Part of a small language model's weights.
Training: a variant of Muon for these matrices, 471M tokens, 3595 steps.
Each number is 500 + 50 x the weight over its row's rms, rounded and kept within 0 to 999. Layers, rows and columns count from 0. Numbers have three digits each. The size before them is the row's rms in percent of the matrix's.

# layer 10 MLP up, 448x224, rms 0.0636, rows 0-9, columns 0-223
100:457494481459457550619565567430437443478535492465459446487484513608540615414526525560523464571474535475526429386486530548589553589497561575486546501527518462457520507409549473442541606476500513469543448554395592569469428538505489600468586512457471530455557440539406502527460490565467509538494444475488504463549448391421478468492523509553520446486486514459489417547533492482471468519501527502415531518513531497528473437589447526490530638413554555530591479466516460497551458530475503476445515484593491452470472519485371513454441483477543572455545561475419433488543490475489474497553484493475634513490523527497604484536591529438564533531508468458467508587489465490507536428586
103:463461598493567495406522482481484553521487447560480473566540465508622518430534485562550491519390573495518557535457536529458503489499544518551465615459506441578466472489487401400516609537399481516471516489491555488473503487534530512444562444504493469510571506568434404495536519454537500535450513500503500498456479524515481460509461472509413556393511487617474477447516557398550513455520400520438459522349582466493457425467487501569503452465368513482525479506542512552470460432547498549457411528541530457505501422411548516466519563514574383524644493573463514540484457461518577514470462456473519453556442510574514474590537553441512480496506510543428439430555547480475589501526
104:516547465418417452579569529520562499389460422439505581478487517445497557462509534513522506422410547439481432525484465537537526457531525482507496488548460467450501469495475477495550557548492502522550472514414463571442541532407468594532462473539479518529487495508500579470539451490518476492451494596541523530527474458519583433522551576454536517445569593542444475490490485561537603516414567505506574550548477464535458494525559585599571509375569491523464544508511539489466459498384527466517541459463412527529473576377412468511503515508451513560536491528573397408417429497509461420437464383530478452475518465519449440509454551501392522535563508572612506553493600478410520526519
098:512537428620519544568548524413468428491505499445520510507443514512484432524467458392577346505434478392516567519508548567575410446526413512469552480507442568488495459547554458477547569474509431471458430526519502438433514597491547489522428552545540495451425452484538510429461480508531432517524512598472490498446466476505468490512587540534418537431548507478455515476453553477638539438489500454473482555505475486526451491495490520559423490471503453492458473475423497442508510492589570507406487488471404418528503568617615463567554450479525533527510529495435404507523436462533519509453445458541515459516517490478501634555516550495536507495530546527488477507520458482406613376429
098:472410495587499519568550495506466598433475443532485509506515434518559433581470437479520548491477409440562546497508407458503448463553552444411510496526564385511534532384556531577500517562492479477411556564499592527537485450495498484508567486429549410501449472522537469362511481520426549525525501575441559499381480471566438589499499435464488604440552498439511500506580463492482488413506573479471507517541503543555364485592449565575504512516486493557515515528546391507532464493496553492505457530538397522467479469565518473489593519536442464506566502545548495573492451490434601562519509504493461390492495513520515564449542554575478606545429535534455553515498558486460517517437
102:447435565441539504501435561475567458475482474497452507490588472414486475467561519617521407541496504518539543502382561475410476483450454484440481420475494485560566448420503624514567447471348512527567474472551505524529468570493524521458552503507518511565441510586437466480492468556402515484563528384562594500479603468492400520526508501553432514505560501528428656476534496537481588489506471511508499469584450531545555468530434544516583489533515436420503423462473494505573549516508400480580505510475514497455567539431476579449422468502548551515530626552510515518483383466476502517461443541498494498485548469571535467508417543484548502449472468492529534596568548499519534513496
095:475476485596602472507524514536491449511501522517478558491490529519451586535447507493519575467494604567422437545485621561406452528409456487443483460507578474434449520559477522539407511536307473453483479526535455532522497550470546424569549595465482577495379517554549423472552495569475571442535467471595434532531380520448507565475506486499543493476442463511513484427483507545522514486601539465536560449574528470542525615531507500544414548472480582526473495532508432495432516588481523630524472423452470447542542494560535475487491588523568542495463483478506538569535502467438483445531389490548503435481408506494518448456519551541461521591493526485488510468490452555457538546548
089:455518551597489478505421575475496512417456593512595446546459445481438541574434526542500484409442483483543484453578578655553479508475431522486586524501460516390426490419484416572530545547432498548512505442552527526509475568411497494517504479373526511513512538501410528601485481562508523444484570482467434518465471553555582500543612418451412489586572513487495577558437473503458567503407509617507502527507452475539568502441500528540539525464401469452512453551486508503445451516451497471526482529500511535438513504497494578519492456563469569465537597420539497529543531528615483449505485601452456461458446444474599478494557455419509470561494483552516548487497522454505491485437
084:467478506551532543519474530496467518544513577449450492561602558488558446545457409555517527282418598455537542512578474462480493512469527499569498552430437585426527455486500445486494480452499560590544549483526554489442503602467496549527607585492534524441422500468388566460503427539482425449546477460543456469540470520553446433573526495468501487465514461426495473552516459567490490507459442489535557483465510472580418481497517469496542505499470397448502508535513531601500402480485476499468451450408550513388548495531513523578519551496574538540566493492568487506553440515489547533545566495493516451495408515341546507574466524536444560584500530512446485525442430455503548569481
100:533473489529442438404437468532564388473515537513563576552556523430494537496495480478609565521554458442554551538505515505461466620500469529576536519539462374509498491418556597471538411431504495529540462431570460443461488522550451484562494503535531645507545511499588427521411503528517454500446420487437461523449507512517426551456371447463514501511492543419483529557386579498502477478568564479476474492581500453551592508548516535461503512509463464485470516537413465497619429529486449553492458511598506553504413498486532552561508490541479505541505589520527533404436489493557568501517485484521518540460453467525552506371474461517478529399574467513537513604476455613475507512527
# layer 10 MLP down (transposed), 448x224, rms 0.0196, rows 0-9, columns 0-223
099:503474477562511459440479488512406440469493476381502509494469462453454487541471507488590441459406493456524452553442493522526446523519523414471531494513631517440451535465514510503568455510566526536462467525489492482447489444508463592595527455562485476542461520490483534556513505501551474553551475490465532441525388448470464404597434500376535534494548470430606472545501447440595523515551526565498504524472520534495492487477448511487502458516450464519424513556435464571392601439450531553489531460422497592544555456482505518513547570528481525535455612506515526602451502490462533445522560485371456489449425489552412596441547441560419444447510524400476547380449487417488582492426
100:471500516586440492526512453566512498471442517503532471507427383475502525512447483473491501532572494504539516437460498643484480504531446615523587462540532481483464473479514524515480363443485473440476461513588500502429557480533522454527504550461501506404410588464519524522493395533501473482433479510464558595500472447497386640433383520559541498499510470421526497587438445536490582443532433528541480533555531508550467440560419498548631493523533450534566493529508509504547418589433520461544523438444478569517525422586385529458466502408531505496492418523484557487555480434536495480531595497448508531519428534545560452524473449407526632480423481499465456501491518529515466464527
104:528553425504557499601483441505433546443620517506597437538470500562384479584527443484472502523530530496600511459477510426476462467467637520547571549613629436553511449490473572432481598590608597421505538452492469435468460516505527511439475557449462510472545466506499564512462492556495478495456480556469533470515483518466532584538446515512429556456464529474511480596441511425485455535465563462524469465414604503551446533517491498525531508562612539526392482470503483450542472596504511479468504465482426492596541458508539584534458552445513464512489499535451464513473472535431480505522518509484483476639594577548455487521585462549539482502447552498525467602468489501513436445445
093:518571553471452535391527448379542441487556626569522571457570515527483502519474502587421478553536487486575597614412484450443511443490482434577488504492518473480508466470520387541539477536521498549490467487487402463520506458528532478473398435453524467524491524458509445481426558489594494472536552527459495497477603534500451569347552522446500561532531528546472484466469545532523536476604504552466458570507521535471569488499554476567655478520483450537500455545483482437408579532448461492523482495498491479382476474450466509455510507497469557359505491534457506472503616439456471381578461445526455574456457456534547438437466546463489540448462433513459445461536479533488506491538
102:490569499473547507465442399551530510532537491459470494575495484518451521456446492533592423517543513460461508430498585451498502490423518528537480483462505488466481451495451525454482465498436586501556452500571487509446492501529467452429527468477473446454512639515436400558533498503524600479511561478400563556541415432484524444466618498511500469563491367512457535509426549551534442545418535490537474557430507499434578471439514566466455496492573447466412495421443594507520465605493514532537441483489475439419549502493534553513505490508545569416403482419403517574488531544538438550472530477449467631413490559437460487485483485484488416525594535578523409518526464535520470507641
103:484469567501500537555466529491432445482474521443433485468483585471573632517580420455463561563573423491452548437448558532485538496462504532501444455461468578466395524483493467622499596474524530471493524495526420557452474460435503528362481492452538426516497544398438439548550440466503522525570520430530451588418504496564557527587524522493499582558508530503535356477481469420475583437549467421543512551550536585513522426469447502617521404489507493498466552552474500529539492557426461543462433453542421614517522497566554436599444479557559544529545464479542430426462539448554503435437569472550512543506520523552581527486534490527510486520487539508509518434474482519505480490520
096:513483537496555468525511450527546576571517514505516579519440502448515436536411573560501529420477454463487503555529475523501457524498472469419365465628499538514505562504544568570439451553475442404559472472455521490508466453503444488397500517492530486514373438436452528494567499476431491529466456519470479463520431508442505553503591446538537487546521396501533538453521476593520588557480489516441468500471414580496479491494563590373566508460497489514542577503360504463489506503578485549506433512506434471467553485505477490432508453449441565472516574541486473473522444507479490494513462501355473513551470515485490480412565397498636510500516493373541380450523448403503560511434
097:501501507429542464479556531501511511499472532498547530470502521449466552454577468388566565526497578575499433485450475450430380511494569553542421511565493408512557500596444493535521434531566473479409455547506478528457529490586507489460565491553461421419490490486521484505458459570573510513448511592540568554463512546520410581452408416469444502343541469427483505521484523392505490504585569444582518479469391520536483490500595533498481516547536444484388492499443445478535495495444522546492446420518502464426440521469530349556467557546423531389527530483558413530536498456493479504424464492436471525501543506498481557455520525439583471449491458527480459472514567513586438421476
093:531425474397534511509520525415567484485510473415503553544566417429531553476461496564491454484477493513544519503538569524483435473697564494490543482532553454453472494589520509485478499470466462472457398494558471552486503430483578570568447431540451432558456472533611570561500637458530469495441497460575545550583565510544458563489428390612528530510606444587480466494479537507486514503562503534453477466450432464469542556494524427450585506514523492473575501392521480428479588472515452457463522492522545442523542501459467532455417506544497443419456584455528449472530504520586484498566474515552545493532552441606466471513468518500538467465579552592555440529522514565527456521517
099:442580543466574520563504500542551542574602405476539432481426440498499490456494477472566544455561540487496503496491567588507589521475440471456480475508413510450475445550535479454351466528490423533422492523545518377473559493559594525558494471594507489490561484548509646497416521444429527514513480503625487534507508444523482456482454528439597573592404392568518484445510509403428593543479497448525441487452463591478464462470452497488569506403517477512493464508525524581521416489502516452600463496437491455483474432555488508454450557519487468490450486451521504544468503460550459571557500448397535586528480422516459553509493538525493532520459557420502409486500419506490472465461
# layer 10 MLP gate, 448x224, rms 0.061, rows 1-9, columns 0-223
097:399499516445497542572474487474503478518453549445535539496433348533519518484468518467354593479516521514510527467508599501536539520487516553537512518571552525465519542526511476441576517495502458466403505532470517460508470515558537508545516509499429529470458558484589538497462499576520473444479534481531551612558480445492485562486450504482501521490555457492457513650536446586562547449511415515343555525534533437509532519524530489493572503582508504513662467582544457536503483567471523515510479554469457560578461549524586548422545482398525465515446450458501541540639487414494577512460492503444400456536477519575526518471549489456588580523474471533479523422447482390566455422480
097:465439544452574450637610548407338507502450505558484534515548497502460477472575486464515518534507482513583507455427456520496565506531523553522545510570534437441541598504468515471509558452499454556451554558572534525426438522583508494588470475513505532528489439452452622425641508457439505467476618472530597492443470387517552592522479571524494476613478447475511480542511495466429573438538560479446536592499497530493453497454481565431543489507391448439535519584539537457523484490545521535504477499442430455480431522537468516474466507488567383449555428493490502461514547502525567470529552444548462512484537533503538507480487504409441489542506549497481447401520556578540517495431
097:604478467561561498428552371562516507492448402499471477493508494563531469551465411402499521471367446430517498543480534487503472470486428499519503440501545475571391504522415477592425493463481511457484526485506482450426429475439470508517509393498545560501473547478505533457532536482485528496518462441526504495480563533489503438490473572497560487430648512442429484432524523534565485538428462526465545561472583472464424450581425483490395542512437529474503507500611494503508468498533527541400496494518520567480526373501398441532501541378550437493515489515506522555487410551489521627449490455462501470506469532428528489511543484504469518647503469482481660522421475493477508538456
101:474574425500537517538578503478463518545605444514608470558519491588485471481506540567444509556522537519424445519468546521543481451577558513450590469502478513456507463536495482459507468507463526543427557446424441485358374565493495397521578531472595472539487527529543557524457483512485444530472479591528540403568463530446496595471499589550522447495560495436422408549546522470469523546581515447547501535529476484619517494492443528385509499470441500549509492550579434446551473556532422503474497495504445487472512484421485405452520475484429444526528505491534467508510463514645538465438562492506468511605579530480446532509531504430501546423452564486475552513390440409495460508393
108:486509544547511545476434441416577529493540460548476433489387454492465544447526486515487421566516504532454427548389590517629537488559423541535565569477416496546540359468541541396445505514540483586525522523503529433449554509506517490538514440534546452558444455508444521516462511432479522487498485520557525503507446474581582473507473579520493504617384416569577408484451513568411536529456486492470506471575481536516474488418571519429453584558477480493529498518594480534506481506582486479495592495526560439529471520462503494547462535462504477486477489436468383402529522424474539494510594537564453487486463522477509516440445489359543481507387481541593547497516433508469546450493
098:598472457627532499569551535433447506465488436543502527551454528456602568505551438535446509480534462506559521550528484444472505557536552465515496398451487582611499411500568481511473514486432515448431566542511568509437530409474482443488469457527482474488549541546499552456509514559523565520560494491615508547455490454491515583605437455594489523534526485559488544523523539545535494522406451526486457568530476551464604583480521459432513486444510540455472574456562464469622565502474513494514503515490557484413515505581504580419460556596584510527448444395564502494494434448551497540451395441610472492526477424414471541460447450467424488564454561592521548525556434482467476512503
090:471546530407406480527593589561641537533514554502411383529528351543452501527458475472493564486523468504483491502503515487513562527462538493490504493488544550456558548550473500423495427415554501532371523490490454464521469470533651527533538473469401511496511446458447469529436453495589528559527493604560427453535319503590556492482518404450522475466464514499538460446509503507502466540518462452507512464501475471478595469501506546509557473558556441486393425441462476562505478502505509585511389443496511506458473511401549519430576475566434532422482544450557478482437483534478466452509504514441504522544544478542487533495524523543477611521517580567587433436538485489519476519523
081:486461503461516495572455434589597418505566522480456564489544492503550424574445533555467503550464592508486489551589517412498494456481515487512503530536409563464507501433482481515521558486516532553530467493538594491473525477467603561514477456497562538540438450455472559582546507456527518476540444404581495524537407456542539528506471422526454527469575468543409504544485524529468474517521423627554478467467541584509391479505527542505503547526475497452544536450505513349512455442566566418483422509471544530484458461378535479428492585570543479479495518417504525521461518476560547475531465553496540577569520404586478466447443513603542580520525602578601462538462525565467405437503
099:434481540575468550434479436575448630514510427404493492518511444590461480526602452458553455506514469526434502458493585555514552518450480365456578367515518581535521466509550456509485491467486523527468516448482506460500622507538486516465505477472554486466548438449446488582440401457457499606507544567522490567537526506553482486538554436485490535591480469568433506507507441444492514539468519485491532551465500498499516442451506477605489510454523497597499512460490537488560438586580517541492476517593460499577539506467581491474481522484518549476459436449537580529481479599445390540539549523571484493529441540488510548403638465470495566393406504600505473406585482499507561531477